Weights of a small transformer language model: hashed n-gram embeddings.
Each number is 50 + 12 x the weight over its row's rms, rounded and kept within 0 to 99. Layers, rows and columns count from 0. The size before them is the row's rms in percent of the matrix's.

# layer 3 MLP up, 1280x256, rms 0.0951, rows 504-517, columns 0-255
093:22 39 50 24 43 55 46 57 45 54 58 54 54 39 52 41 36 55 55 43 15 39 55 32 39 55 72 67 37 41 62 51 63 62 47 46 70 66 77 47 67 58 43 53 53 60 49 56 52 61 36 45 32 41 41 45 52 59 46 28 41 38 63 57 57 41 56 49 77 67 57 45 43 47 63 42 68 55 61 59 55 57 49 59 53 65 55 49 43 43 48 32 55 58 56 69 57 44 52 48 52 57 48 63 58 49 61 52 50 41 57 57 34 38 48 74 54 73 43 70 47 62 65 58 26 32 40 62 63 56 46 23 53 47 65 49 31 51 54 43 51 35 58 39 60 67 42 58 22 66 46 46 11 62 56 34 46 60 68 28 38 51 44 47 57 62 44 58 45 64 45 75 67 28 58 59 45 40 29 50 51 56 18 53 66 33 42 51 31 38 51 41 43 44 57 46 64 49 41 51 41 64 61 36 52 29 43 50 52 55 59 52 56 71 65 46 45 67 43 32 65 31 60 48 38 50 73 50 69 37 49 26 43 60 59 54 54 56 71 45 46 58 42 44 48 34 64 61 56 62 60 70 55 34 61 48
095:43 36 33 30 53 47 42 74 51 41 79 57 26 63 68 40 60 39 50 68 37 65 41 46 39 42 67 44 28 29 80 48 48 71 37 29 34 35 53 31 49 52 49 51 32 36 40 67 58 73 50 49 65 58 54 57 56 53 61 35 57 53 43 57 50 54 45 46 44 44 60 42 48 54 42 54 47 52 66 42 76 62 67 64 66 62 56 58 43 35 43 66 60 39 55 20 41 33 47 30 44 42 70 55 56 28 34 60 30 45 51 53 44 47 63 62 39 72 39 34 24 48 39 44 36 48 45 46 64 22 60 41 47 46 33 68 54 39 61 44 40 40 52 40 71 38 53 50 54 16 65 53 50 49 45 41 61 52 37 52 46 42 41 44 68 44 48 42 52 55 47 58 55 38 63 64 60 60 22 43 59 71 65 44 50 41 32 53 46 36 45 65 35 35 68 53 62 35 59 62 24 52 42 48 56 32 42 47 48 53 43 28 61 59 40 55 42 55 38 53 46 69 48 38 51 49 70 44 46 28 43 41 52 53 55 50 42 49 57 53 28 55 53 49 55 33 45 60 30 60 55 49 62 64 60 60
100:66 23 38 56 55 46 41 44 53 50 63 51 54 57 76 48 57 63 57 52 37 64 57 37 18 54 35 52 55 41 36 50 48 58 66 30 42 54 59 44 49 42 67 45 36 50 52 46 67 49 45 60 47 42 62 68 41 55 61 55 28 65 24 74 53 59 53 66 50 42 48 24 46 18 38 51 17 58 49 44 64 50 64 49 64 76 52 49 28 52 54 59 52 59 46 56 57 52 51 34 47 59 59 46 39 37 56 48 68 47 55 48 43 26 65 40 56 48 58 39 45 39 50 58 36 51 62 66 56 72 35 39 55 44 49 31 42 58 41 69 69 37 32 59 59 68 60 49 74 28 50 42 52 57 55 59 20 25 46 60 64 51 46 48 41 50 50 57 67 65 67 46 43 55 67 54 37 54 39 77 33 36 48 51 32 53 51 43 61 32 40 55 37 56 60 62 54 51 57 38 39 34 55 53 54 41 43 67 57 52 73 55 50 35 30 29 39 35 40 40 31 26 32 47 53 42 42 57 58 53 57 51 72 44 58 72 45 62 58 44 47 59 51 52 44 54 52 36 74 63 56 64 48 71 60 44
101:43 38 37 43 54 65 50 46 62 50 53 49 61 43 54 37 53 47 47 47 60 43 30 62 55 53 65 55 34 40 48 59 38 62 55 55 34 55 82 44 52 59 57 33 33 40 52 78 53 58 45 53 35 65 50 38 68 36 40 46 49 62 62 49 33 45 57 59 67 57 36 66 70 73 42 51 49 62 50 45 30 57 53 37 50 84 41 49 33 36 49 52 41 66 51 53 58 69 56 45 46 56 45 67 44 56 51 48 72 51 46 47 34 50 55 48 53 61 59 27 52 39 50 55 40 54 60 44 47 60 54 48 61 67 76 38 27 54 30 65 41 37 71 50 31 38 49 59 49 65 23 64 54 36 70 60 23 41 42 72 53 60 61 49 51 67 63 55 54 54 48 53 73 72 66 39 40 34 68 62 43 44 48 35 34 66 64 80 38 64 75 72 39 54 43 46 56 45 25 34 51 73 53 61 58 41 59 46 56 53 52 34 64 62 70 45 41 24 50 54 46 79 61 69 47 36 54 40 48 61 40 43 58 52 52 74 47 30 49 38 46 43 62 55 67 36 53 59 46 55 47 52 52 55 43 47
099:40 41 43 37 60 38 61 53 58 41 54 56 63 47 70 29 32 32 21 67 59 55 43 33 63 46 24 73 70 36 62 54 58 61 58 62 66 40 76 38 34 52 75 58 54 66 57 62 69 75 23 30 52 44 68 49 36 23 65 49 69 38 17 48 48 46 58 52 64 26 57 54 41 52 43 46 27 54 51 35 65 36 58 56 37 50 50 45 54 43 59 56 32 47 53 53 62 56 71 66 39 63 58 22 64 34 41 37 48 52 50 52 51 38 40 66 62 54 53 42 47 47 51 58 50 36 32 51 52 74 54 51 39 44 58 60 69 58 52 55 54 32 46 37 63 56 35 57 52 45 53 50 59 51 48 58 33 49 34 64 43 61 36 47 46 62 62 72 51 54 43 56 40 49 66 60 49 54 63 65 66 57 41 34 53 41 60 46 45 45 43 54 41 53 49 45 25 47 47 64 51 42 52 51 56 61 27 57 63 43 55 68 52 49 33 45 71 40 69 49 56 50 58 56 34 40 39 44 34 60 59 60 43 49 35 57 42 43 23 51 18 38 38 44 61 47 40 49 57 42 61 53 50 77 64 54
105:30 76 42 61 50 38 51 70 45 44 62 15 24 37 55 39 58 46 39 37 31 58 23 62 56 59 48 46 53 63 50 61 56 56 45 36 61 47 51 27 45 59 41 45 33 24 26 34 37 66 61 60 40 33 33 37 42 33 43 61 58 46 56 15 53 50 57 73 35 48 51 53 56 43 54 40 60 39 57 48 47 55 69 47 48 43 41 54 57 59 52 23 34 45 34 48 23 43 40 69 49 40 56 55 52 43 50 49 66 47 32 43 47 64 18 60 63 35 50 36 76 45 51 47 57 76 59 42 35 41 51 37 60 65 58 59 68 51 46 49 33 41 43 49 52 51 37 64 49 56 31 42 53 46 49 72 50 50 52 64 33 39 83 50 41 63 51 55 43 63 53 60 47 49 34 46 37 48 72 42 51 42 49 44 60 59 38 42 59 48 36 56 46 37 43 47 69 59 47 59 46 35 58 30 31 58 32 51 39 34 38 50 51 63 62 59 49 50 29 59 58 58 59 49 58 68 59 60 52 48 65 25 49 60 56 63 51 39 52 47 62 40 33 59 71 35 46 50 58 48 39 33 43 60 40 33
098:36 51 51 52 49 58 59 71 26 56 42 61 47 58 53 54 64 51 40 57 48 46 36 38 50 41 36 47 60 46 51 57 31 46 64 56 45 46 69 48 40 51 55 37 43 67 33 61 35 51 37 68 57 58 64 46 50 37 62 48 51 47 29 73 34 55 44 38 57 72 60 74 41 50 24 23 70 24 50 59 38 33 42 39 65 61 50 49 59 55 43 61 41 47 43 46 65 33 54 56 51 60 43 45 49 54 41 59 64 45 33 71 27 39 49 36 31 52 44 45 49 58 60 47 39 40 52 31 61 63 65 41 40 39 69 79 52 36 61 43 54 45 40 46 86 40 43 55 50 31 34 36 53 48 66 54 62 61 59 64 51 52 39 49 53 35 34 33 58 32 57 62 62 56 76 60 53 31 41 38 26 58 49 46 67 47 40 39 65 59 62 37 59 45 57 12 40 49 45 38 47 71 46 33 41 36 29 65 60 65 55 43 45 52 40 49 44 41 41 57 51 39 31 27 48 53 49 55 55 46 49 66 47 19 29 33 37 61 57 55 36 54 56 41 25 72 43 57 55 55 43 52 59 45 57 34
105:33 25 23 39 35 37 49 69 44 29 51 53 44 59 40 44 46 46 59 51 48 51 42 64 40 44 35 45 52 45 55 39 63 64 43 74 51 38 40 47 30 55 61 51 71 48 70 49 63 61 42 50 49 46 46 26 35 37 53 54 62 55 42 32 61 60 35 53 41 61 75 52 41 71 64 31 60 40 51 41 76 39 33 62 59 56 59 59 53 27 45 64 45 47 22 37 54 55 45 43 62 51 55 46 63 42 34 49 54 40 30 68 55 47 60 40 69 48 47 60 57 44 32 32 58 68 59 42 52 63 35 50 70 56 56 40 46 31 39 54 59 59 49 55 67 57 33 75 44 47 33 53 41 56 36 39 64 57 44 64 64 19 58 60 61 43 61 49 32 61 28 37 51 51 30 54 33 33 49 56 42 32 41 34 38 45 42 61 50 47 19 42 40 46 37 55 53 56 67 46 46 42 45 29 40 54 36 53 44 50 71 49 60 58 70 63 57 33 48 63 32 37 38 40 52 36 48 61 24 56 51 60 49 66 43 54 56 51 75 42 49 52 58 30 42 56 60 46 49 53 25 58 42 66 51 76
102:50 49 44 47 83 43 49 59 46 57 70 31 54 47 50 32 57 50 42 44 56 57 60 64 30 22 51 64 42 55 42 66 44 53 35 60 32 55 41 50 58 57 32 51 54 22 55 56 70 42 29 45 54 48 56 41 54 50 30 62 61 32 48 29 61 61 63 32 55 42 81 36 52 48 66 52 31 53 34 42 41 31 41 55 23 73 48 47 66 55 42 82 56 45 66 36 37 66 60 67 49 50 50 45 33 50 39 77 48 60 59 47 39 54 50 43 56 42 30 32 42 60 57 38 53 72 56 63 56 46 57 49 64 47 29 28 40 57 48 39 45 58 55 54 47 31 36 48 54 51 38 48 39 77 31 64 36 53 26 46 55 40 61 66 55 64 53 64 40 30 69 55 45 67 75 23 40 37 47 50 34 63 52 53 50 29 60 53 62 32 33 47 56 57 65 57 36 68 50 43 55 50 33 59 53 54 34 36 45 56 49 49 52 51 61 60 61 39 42 36 39 42 53 56 45 31 43 48 49 38 40 50 52 48 82 46 30 59 61 37 38 50 52 54 62 36 45 47 41 40 41 66 59 55 51 49
096:49 53 62 43 37 28 55 69 48 68 48 66 71 33 46 51 41 46 46 34 56 68 65 37 57 40 36 31 60 28 55 61 57 51 48 38 61 47 70 45 40 32 33 40 52 35 56 50 62 45 39 56 42 40 41 35 54 41 41 40 64 70 32 63 65 43 57 49 43 48 69 62 74 55 42 43 61 48 46 60 30 53 30 60 47 46 42 57 55 50 33 72 44 49 58 64 56 51 49 70 28 42 72 55 46 42 23 36 57 33 56 32 62 70 56 60 46 52 66 49 63 33 40 53 58 39 28 53 28 47 62 54 76 43 71 50 54 46 44 24 34 61 64 73 48 36 37 35 47 36 46 44 61 19 36 31 39 48 39 60 47 47 57 51 35 60 60 44 47 58 63 58 60 58 36 51 43 22 76 31 62 50 45 53 63 42 62 59 59 23 38 57 42 45 74 57 50 43 63 62 39 41 46 50 52 47 39 41 61 42 51 51 65 33 40 50 52 50 36 32 53 50 59 37 65 51 37 59 53 65 65 66 35 47 56 30 38 45 64 57 68 42 39 42 37 33 44 50 66 48 53 61 46 38 60 56
101:31 58 57 27 77 47 50 39 47 40 43 49 62 35 37 24 63 51 62 42 69 43 49 66 76 42 47 57 30 45 50 55 53 63 10 36 60 49 57 54 63 40 60 33 66 35 39 54 75 40 49 51 21 73 44 58 65 52 31 26 36 49 47 33 61 69 51 33 64 56 52 64 48 37 54 49 39 49 49 26 42 55 56 52 47 49 47 52 53 38 48 46 59 58 31 74 54 56 59 55 44 58 51 74 38 35 50 33 36 47 69 58 27 48 44 31 52 65 57 35 47 60 61 48 49 53 40 53 44 31 26 58 58 48 49 43 57 51 38 34 64 60 49 45 65 45 39 55 40 50 74 32 46 37 53 54 58 43 66 73 76 57 62 60 39 49 64 30 45 42 38 67 30 46 67 57 30 20 58 47 45 35 69 60 42 53 67 64 47 55 41 47 70 53 49 54 43 60 49 54 47 27 36 59 71 52 55 43 61 41 50 61 48 69 51 60 65 51 34 45 62 39 45 56 70 32 40 51 49 46 55 46 51 66 55 52 59 47 52 62 61 55 31 46 56 49 43 70 36 40 54 44 61 54 53 52
103:37 44 58 35 50 35 43 57 43 36 41 28 40 50 58 43 37 67 33 45 49 50 49 17 59 53 52 70 53 54 61 57 49 43 45 27 59 48 52 38 58 59 38 49 54 62 29 46 57 47 60 45 44 63 49 64 59 52 57 79 27 50 63 69 29 51 56 37 50 27 57 57 57 59 57 60 45 58 46 19 48 36 49 69 39 53 38 26 45 75 50 53 50 54 44 71 40 49 47 36 32 71 53 88 76 65 53 52 54 55 48 36 56 67 72 60 66 45 43 39 34 58 68 62 55 57 60 62 51 38 43 37 50 26 43 58 44 39 43 63 56 45 45 23 69 65 55 75 40 76 54 47 40 71 63 49 53 57 50 69 57 52 55 56 54 58 42 39 53 34 35 50 50 53 49 63 58 58 35 56 54 52 35 54 33 48 50 50 32 56 50 57 36 57 38 18 43 39 57 67 39 49 74 40 63 52 52 56 46 49 41 48 53 46 45 52 38 62 41 64 29 49 41 51 44 31 56 50 52 68 39 67 45 40 57 35 43 48 63 39 56 50 59 18 51 57 39 54 31 47 71 57 36 38 52 38
098:41 46 53 29 63 66 56 57 41 70 47 43 53 50 39 54 55 60 38 43 33 72 56 49 47 65 46 48 64 54 64 39 57 72 39 30 44 46 63 36 37 52 44 48 45 69 46 49 51 42 28 45 51 50 64 50 54 54 41 50 30 34 43 37 33 49 57 68 55 37 45 28 67 50 40 56 50 56 39 43 62 58 62 41 47 35 56 53 62 53 63 69 55 57 56 37 68 31 49 80 62 63 41 51 53 69 46 57 31 46 62 62 55 45 45 50 84 40 56 50 58 47 42 63 40 49 50 58 48 41 50 59 59 50 22 48 38 40 52 32 55 63 24 72 48 64 49 48 44 49 44 57 49 23 67 23 70 43 39 66 32 40 60 68 59 58 70 44 48 43 49 56 41 39 51 47 30 61 26 52 76 49 64 52 27 49 56 48 37 67 32 61 38 51 71 35 39 55 49 44 58 13 51 47 53 68 64 47 49 59 37 48 52 35 44 24 65 58 48 36 41 44 48 62 51 49 52 54 46 48 72 62 38 63 45 24 33 50 37 46 57 55 70 60 62 42 36 30 67 27 61 42 70 59 51 54
104:46 35 48 29 67 73 59 54 48 51 51 62 52 61 57 48 49 51 62 54 42 34 25 59 58 34 41 52 36 45 40 33 63 44 40 65 42 53 54 34 37 75 32 53 74 46 51 62 45 66 38 51 60 45 48 48 58 33 66 53 35 53 64 48 41 45 63 47 53 44 40 51 54 58 25 58 57 61 34 57 49 65 63 60 51 56 40 28 34 34 56 36 67 49 53 47 49 41 38 49 43 57 58 74 65 60 66 78 55 68 39 63 40 40 58 43 34 37 52 42 27 40 69 42 43 34 47 63 40 47 43 55 52 55 40 59 58 72 51 47 60 39 40 47 46 44 74 48 61 39 54 42 65 27 43 61 34 73 63 39 27 36 50 58 45 51 30 35 54 54 51 46 40 68 80 58 38 64 46 33 52 52 38 61 44 27 56 51 53 35 45 32 54 51 39 51 51 52 48 23 45 61 62 37 65 44 47 55 63 48 36 58 47 54 32 46 45 80 39 57 47 63 33 50 57 61 45 61 37 39 29 63 55 32 33 75 57 42 21 63 48 38 71 37 53 37 51 54 28 44 67 40 37 54 62 38
# layer 3 MLP down (transposed), 1280x256, rms 0.013, rows 504-516, columns 0-255
097:50 37 49 47 54 53 46 46 41 61 19 55 65 50 47 57 38 88 57 48 49 39 68 35 73 27 46 58 37 64 57 59 62 29 43 65 57 48 56 68 25 60 44 63 36 44 38 46 71 59 46 46 71 47 37 62 42 43 29 50 30 59 59 62 50 72 19 57 50 60 40 58 55 58 36 58 42 56 49 64 51 58 49 25 44 44 50 53 43 54 63 58 61 53 73 43 37 57 44 61 66 49 61 34 52 72 67 54 38 46 49 36 52 33 55 36 59 46 44 52 44 75 44 54 20 42 54 54 59 53 32 60 62 64 57 60 59 41 30 31 64 27 62 39 49 57 57 52 70 47 46 55 66 44 49 52 55 55 50 55 48 72 57 50 38 63 52 69 56 53 55 50 64 80 57 37 47 52 59 38 58 49 72 59 57 44 24 53 37 37 51 50 57 61 53 54 54 46 53 64 35 40 48 37 47 38 54 44 64 46 41 49 60 46 48 41 42 30 60 51 50 42 55 53 56 60 63 44 59 49 50 67 47 55 58 50 61 48 48 37 53 61 61 85 59 51 47 29 44 52 40 01 51 37 39 26
101:48 38 65 62 37 37 45 42 38 43 51 45 40 45 48 56 50 62 61 43 45 32 46 53 60 56 35 59 51 54 66 77 51 62 68 59 42 57 40 56 39 32 50 46 58 58 43 43 39 60 40 62 55 33 53 51 39 37 49 32 34 43 62 49 32 51 46 53 49 62 43 44 54 62 52 70 50 45 51 54 49 19 51 41 38 53 32 43 41 31 47 52 49 42 52 44 46 25 55 70 46 52 48 55 49 63 65 46 54 64 50 53 55 56 71 29 46 36 54 60 29 35 50 59 69 63 50 70 28 35 64 45 54 44 41 54 33 32 63 37 53 63 34 28 52 55 62 30 36 31 61 56 71 33 42 10 53 44 62 41 73 29 52 75 54 56 23 32 47 24 35 49 62 61 45 53 58 54 52 50 60 61 51 58 47 37 67 41 65 51 56 37 45 53 78 43 45 59 47 61 26 70 52 58 40 51 58 51 45 72 50 20 70 52 48 50 59 64 60 40 50 38 54 51 54 56 55 44 42 44 50 56 57 50 18 47 49 68 45 78 52 32 60 27 49 55 51 71 70 54 46 45 52 38 31 62
101:48 49 49 47 52 72 32 37 42 37 34 56 45 37 45 51 51 56 63 53 57 32 42 40 34 76 35 42 50 42 45 62 46 53 60 18 63 40 44 26 72 41 55 57 49 45 48 60 40 13 63 46 44 63 28 66 32 54 46 67 53 46 60 51 55 55 84 50 43 52 59 39 39 48 38 50 59 45 42 37 34 65 48 57 46 62 73 48 49 61 66 70 65 42 57 51 51 37 26 52 44 45 46 75 44 38 51 38 56 45 29 53 76 43 36 41 51 35 47 49 41 43 53 51 47 55 51 66 50 34 45 25 58 52 46 47 39 64 36 51 56 38 62 65 39 63 45 41 64 30 42 70 43 38 68 35 36 46 62 67 45 38 51 66 44 42 48 33 24 70 71 48 38 53 50 36 52 45 40 57 54 49 73 62 67 47 59 44 62 39 55 54 46 58 54 28 35 44 31 58 57 30 42 52 65 75 46 61 53 70 49 59 36 55 54 31 54 60 44 34 47 48 76 58 50 40 37 30 66 36 36 44 39 75 44 48 59 47 53 52 70 54 43 57 53 24 65 40 55 48 59 48 47 52 61 54
098:53 61 57 75 36 50 29 50 57 45 48 61 52 59 60 41 51 43 61 44 39 43 33 74 56 48 55 36 47 52 34 71 33 62 44 47 70 42 37 50 72 67 42 57 07 62 44 52 46 33 80 50 63 38 50 37 45 60 53 55 71 68 51 49 39 51 43 45 53 55 66 46 70 49 63 61 39 31 42 46 43 41 55 66 51 66 71 55 42 37 47 58 51 50 70 55 34 45 43 52 67 56 65 59 33 39 63 34 57 42 43 50 37 41 50 58 54 50 39 55 56 61 37 42 27 51 49 73 47 66 47 42 56 42 72 45 16 59 34 34 25 42 62 56 40 39 69 73 65 51 48 55 61 55 68 47 49 35 38 58 65 47 54 32 47 32 59 69 67 53 31 56 50 38 45 64 40 59 39 44 56 43 42 32 48 39 59 40 39 65 49 46 54 52 51 47 47 41 52 57 56 50 74 55 80 62 46 52 41 50 57 65 59 37 58 37 56 45 68 37 49 42 64 50 47 66 60 64 71 53 52 42 59 42 35 45 24 38 58 69 43 25 37 63 44 45 56 64 31 55 30 42 68 36 50 51
092:45 57 77 73 54 61 43 41 63 64 66 48 40 56 39 56 47 55 45 43 57 65 45 42 51 44 66 59 43 54 34 62 67 33 63 62 40 48 44 42 29 35 43 56 30 49 73 53 44 49 34 55 49 41 65 37 57 43 44 52 28 51 42 60 26 58 66 54 48 34 52 50 48 50 53 54 52 50 53 53 40 48 41 61 33 44 41 30 42 37 44 42 50 52 41 37 43 62 58 51 44 55 44 38 51 37 53 50 45 39 50 42 64 47 46 48 40 66 55 37 39 47 54 70 22 16 34 42 15 56 53 48 55 51 52 21 74 42 55 36 41 50 60 51 38 54 44 50 57 51 66 55 51 43 26 50 56 46 38 54 72 30 61 70 52 70 53 57 47 50 36 63 35 47 76 50 61 44 49 47 42 32 38 62 36 42 54 45 61 50 60 64 58 51 57 35 38 69 55 60 35 51 55 25 68 61 60 65 61 26 53 78 53 48 34 53 63 40 52 70 25 44 51 35 33 51 44 43 50 66 61 69 33 29 13 54 28 60 46 62 53 50 33 37 47 79 51 50 52 59 32 50 55 39 53 37
107:67 34 50 52 80 42 37 62 67 33 66 41 40 38 51 51 52 62 53 68 69 42 51 60 61 45 78 52 63 63 45 39 57 32 63 46 37 52 52 31 44 50 37 32 39 78 43 53 42 31 38 49 36 66 43 58 51 34 65 57 53 56 42 63 53 46 49 39 41 78 52 58 47 51 52 27 49 56 77 39 52 46 43 59 68 66 36 36 54 66 50 53 84 55 61 53 48 51 58 53 63 39 46 56 63 48 56 52 44 34 66 68 44 34 54 31 34 36 48 49 35 35 65 44 41 53 57 45 44 66 43 40 31 44 56 37 34 60 42 49 50 54 35 40 46 43 55 48 63 64 47 56 51 39 36 45 43 48 57 53 69 43 47 43 67 56 58 23 50 50 58 39 62 46 48 51 68 60 31 68 53 32 34 68 52 32 64 62 45 51 41 49 66 75 54 33 40 50 53 71 46 64 60 61 67 53 48 50 48 49 21 68 46 52 56 60 65 59 47 40 24 67 38 30 27 33 50 34 55 31 40 54 32 64 32 43 50 35 42 34 49 59 58 32 63 64 62 55 63 50 36 39 38 62 38 44
104:55 56 53 52 40 16 41 52 43 44 53 57 43 44 45 59 58 38 62 45 42 29 67 39 57 61 49 65 50 36 44 70 38 39 53 37 41 51 70 45 74 60 31 46 79 36 37 31 61 57 38 53 21 58 66 70 70 48 49 61 61 50 49 58 48 56 57 50 37 55 43 37 69 46 66 48 42 51 72 43 65 63 27 55 50 48 50 52 54 74 33 51 29 47 51 52 51 42 35 39 56 54 44 49 58 67 73 59 51 50 50 52 43 64 46 25 53 56 45 69 52 80 65 39 56 46 39 55 39 53 35 46 42 65 62 48 38 46 42 47 45 61 35 69 64 73 47 41 37 39 33 45 44 66 37 51 38 60 64 40 50 62 43 70 40 59 60 68 60 36 60 45 42 62 49 43 48 32 49 37 39 79 63 48 45 33 64 73 59 38 29 33 26 53 21 33 52 46 25 48 36 59 58 64 58 59 65 48 70 56 50 58 63 53 66 75 47 54 64 49 38 59 56 46 65 42 74 39 42 51 65 55 25 56 45 43 51 41 68 56 57 41 52 50 47 55 37 51 33 49 53 39 57 45 44 56
101:64 57 52 48 48 54 47 54 60 66 38 37 55 29 45 47 45 43 54 54 61 36 45 36 53 61 36 48 63 54 32 46 56 59 49 42 29 54 45 58 43 55 48 41 55 67 46 66 43 57 42 57 39 56 45 38 61 62 62 36 40 43 59 60 50 53 22 51 30 80 77 52 55 49 73 26 56 30 48 55 41 47 52 32 41 61 50 63 51 38 58 55 55 35 57 62 55 36 57 33 59 46 37 53 67 56 65 64 54 37 63 38 27 42 51 51 63 22 64 66 70 79 47 54 50 53 57 76 55 51 37 38 53 39 48 35 73 53 51 49 57 44 57 38 37 57 66 50 21 36 52 66 60 57 67 13 61 67 57 71 59 45 18 51 47 34 41 46 64 55 43 55 52 37 64 63 58 55 56 33 76 43 43 68 44 51 48 70 49 54 55 35 39 51 38 44 53 61 49 43 40 47 41 48 37 50 49 54 66 45 74 41 40 52 58 44 62 72 30 51 46 60 55 36 43 49 56 20 60 39 55 69 37 47 41 54 66 33 77 39 49 46 42 65 36 40 50 72 42 42 58 45 43 38 35 55
105:44 49 45 52 41 48 45 52 53 42 45 52 44 72 45 62 39 45 45 30 55 25 40 52 36 37 46 68 28 39 48 44 47 40 47 36 35 71 58 49 83 51 42 55 59 43 42 52 47 35 57 50 72 44 65 60 62 62 58 39 48 56 61 56 78 35 66 62 58 46 41 42 68 37 57 62 54 47 33 50 53 34 44 62 55 49 50 64 42 53 41 62 41 46 61 47 54 70 21 52 50 30 56 41 53 39 52 47 38 46 54 44 44 52 35 36 49 32 59 30 55 56 38 64 65 46 47 41 48 58 40 65 68 51 49 51 31 71 52 22 58 67 39 46 43 40 43 52 50 34 25 28 36 64 57 55 61 84 33 53 43 52 65 77 44 55 50 32 46 61 44 58 56 76 51 55 41 46 57 36 59 49 58 67 48 53 44 64 46 63 33 58 31 45 56 53 47 49 57 62 97 55 46 47 65 49 26 47 21 37 44 44 49 56 60 48 61 35 33 49 76 53 51 39 52 65 45 65 42 30 57 50 38 40 43 63 43 44 50 49 38 72 41 24 42 65 56 51 48 71 50 47 73 55 62 45
101:45 51 61 53 42 44 31 64 46 49 29 68 59 35 64 41 60 68 37 49 42 37 66 44 53 68 27 42 34 57 53 53 38 44 62 69 46 60 51 40 20 41 56 65 22 52 47 52 57 42 59 46 57 69 43 60 63 62 79 48 83 48 52 35 58 40 46 35 60 47 48 58 36 63 56 42 57 48 60 48 64 42 45 46 60 48 58 65 46 43 46 71 44 30 52 47 69 33 52 42 58 50 46 41 48 48 55 22 56 33 88 71 48 30 38 51 41 34 52 53 68 38 32 46 55 61 62 49 48 60 66 65 50 56 56 69 49 61 46 62 44 55 50 49 50 31 48 54 41 55 63 44 49 47 49 60 33 75 44 66 52 49 44 61 36 47 42 64 52 50 59 36 70 32 36 45 58 48 46 35 60 56 41 41 39 34 25 53 45 47 75 52 61 49 73 74 58 51 35 71 54 58 48 52 49 43 45 59 52 54 32 53 32 45 52 57 28 44 33 35 54 43 51 21 78 55 53 55 64 49 14 60 40 40 57 33 51 51 23 53 46 60 38 58 51 40 40 65 54 46 51 42 45 67 66 52
101:45 63 45 51 57 29 56 49 49 46 31 58 59 54 37 45 58 75 50 68 32 64 10 59 66 35 61 38 53 36 42 59 37 29 57 58 59 37 42 45 35 33 54 55 38 53 42 67 61 38 44 52 50 44 41 67 42 26 53 58 46 38 74 49 49 46 54 65 55 54 49 42 50 53 33 53 69 53 68 25 58 39 60 51 52 38 21 62 32 33 51 64 29 58 49 66 58 53 38 61 44 37 68 64 43 40 46 50 55 45 74 48 45 39 70 33 41 51 49 54 45 43 44 50 51 63 46 28 60 36 45 58 41 41 49 47 51 53 30 55 56 38 67 72 45 46 60 54 53 41 46 71 35 43 61 65 35 50 67 58 67 32 68 68 53 50 48 47 50 38 34 48 50 45 62 57 60 50 82 46 39 58 58 44 45 24 41 66 48 36 49 38 78 64 38 42 51 45 51 26 75 30 57 41 47 71 50 36 59 44 58 50 61 68 60 50 63 45 51 68 63 37 62 59 49 63 39 59 63 23 49 56 51 47 46 34 57 49 61 38 53 52 64 45 57 36 54 41 35 72 23 55 45 45 55 34
104:38 66 57 53 59 67 52 45 44 68 43 50 55 71 68 58 55 56 43 63 44 34 49 37 48 49 45 68 50 64 47 59 43 54 38 44 42 55 40 57 32 74 52 38 39 64 52 75 51 57 43 52 73 58 54 71 54 41 48 43 18 52 36 64 26 48 45 44 49 11 58 60 47 38 56 73 36 52 57 37 78 55 64 27 45 54 38 57 41 35 46 53 38 56 59 44 41 55 52 38 44 62 39 54 54 64 60 41 58 46 58 77 60 48 72 29 49 50 44 51 35 27 75 54 54 57 52 34 47 42 41 46 47 35 45 62 36 55 28 79 65 53 67 52 58 42 54 36 46 52 53 46 38 53 34 59 57 60 52 30 79 63 49 40 38 77 57 60 62 31 48 39 57 50 59 42 63 51 50 44 63 51 48 52 40 44 34 46 44 43 60 39 50 48 44 30 67 53 65 83 35 59 56 33 55 66 59 47 47 58 46 38 48 57 57 37 42 47 46 67 32 53 36 34 61 37 42 46 40 42 43 74 55 27 47 35 57 50 48 36 23 36 28 30 46 51 58 52 38 45 58 67 39 60 43 49
098:44 67 37 53 37 47 66 31 30 47 49 47 42 54 57 52 40 52 61 55 44 58 38 50 43 49 34 71 37 42 25 61 52 41 53 40 52 57 75 45 48 54 74 54 52 55 59 57 36 44 28 57 58 68 58 58 63 70 59 56 34 50 75 38 49 35 43 37 52 49 56 43 49 50 53 60 50 59 56 40 39 53 66 42 69 49 36 41 48 62 52 35 53 54 56 40 57 51 48 44 51 50 69 45 57 40 40 40 32 56 61 42 45 38 46 39 57 58 59 38 37 49 55 40 38 41 47 50 58 74 24 50 71 47 29 46 60 35 60 85 53 40 28 82 33 35 56 28 46 72 51 40 64 48 28 56 35 32 64 74 50 42 59 44 69 40 39 61 36 46 40 72 56 34 20 68 40 54 48 36 45 50 48 49 50 48 41 68 41 52 43 57 47 33 27 61 50 79 62 50 49 36 48 41 42 25 43 56 44 72 31 32 44 48 36 37 63 57 58 43 74 83 42 43 48 55 48 56 45 52 58 57 44 60 31 45 35 53 54 58 46 37 54 49 51 53 43 39 53 45 60 61 58 68 77 36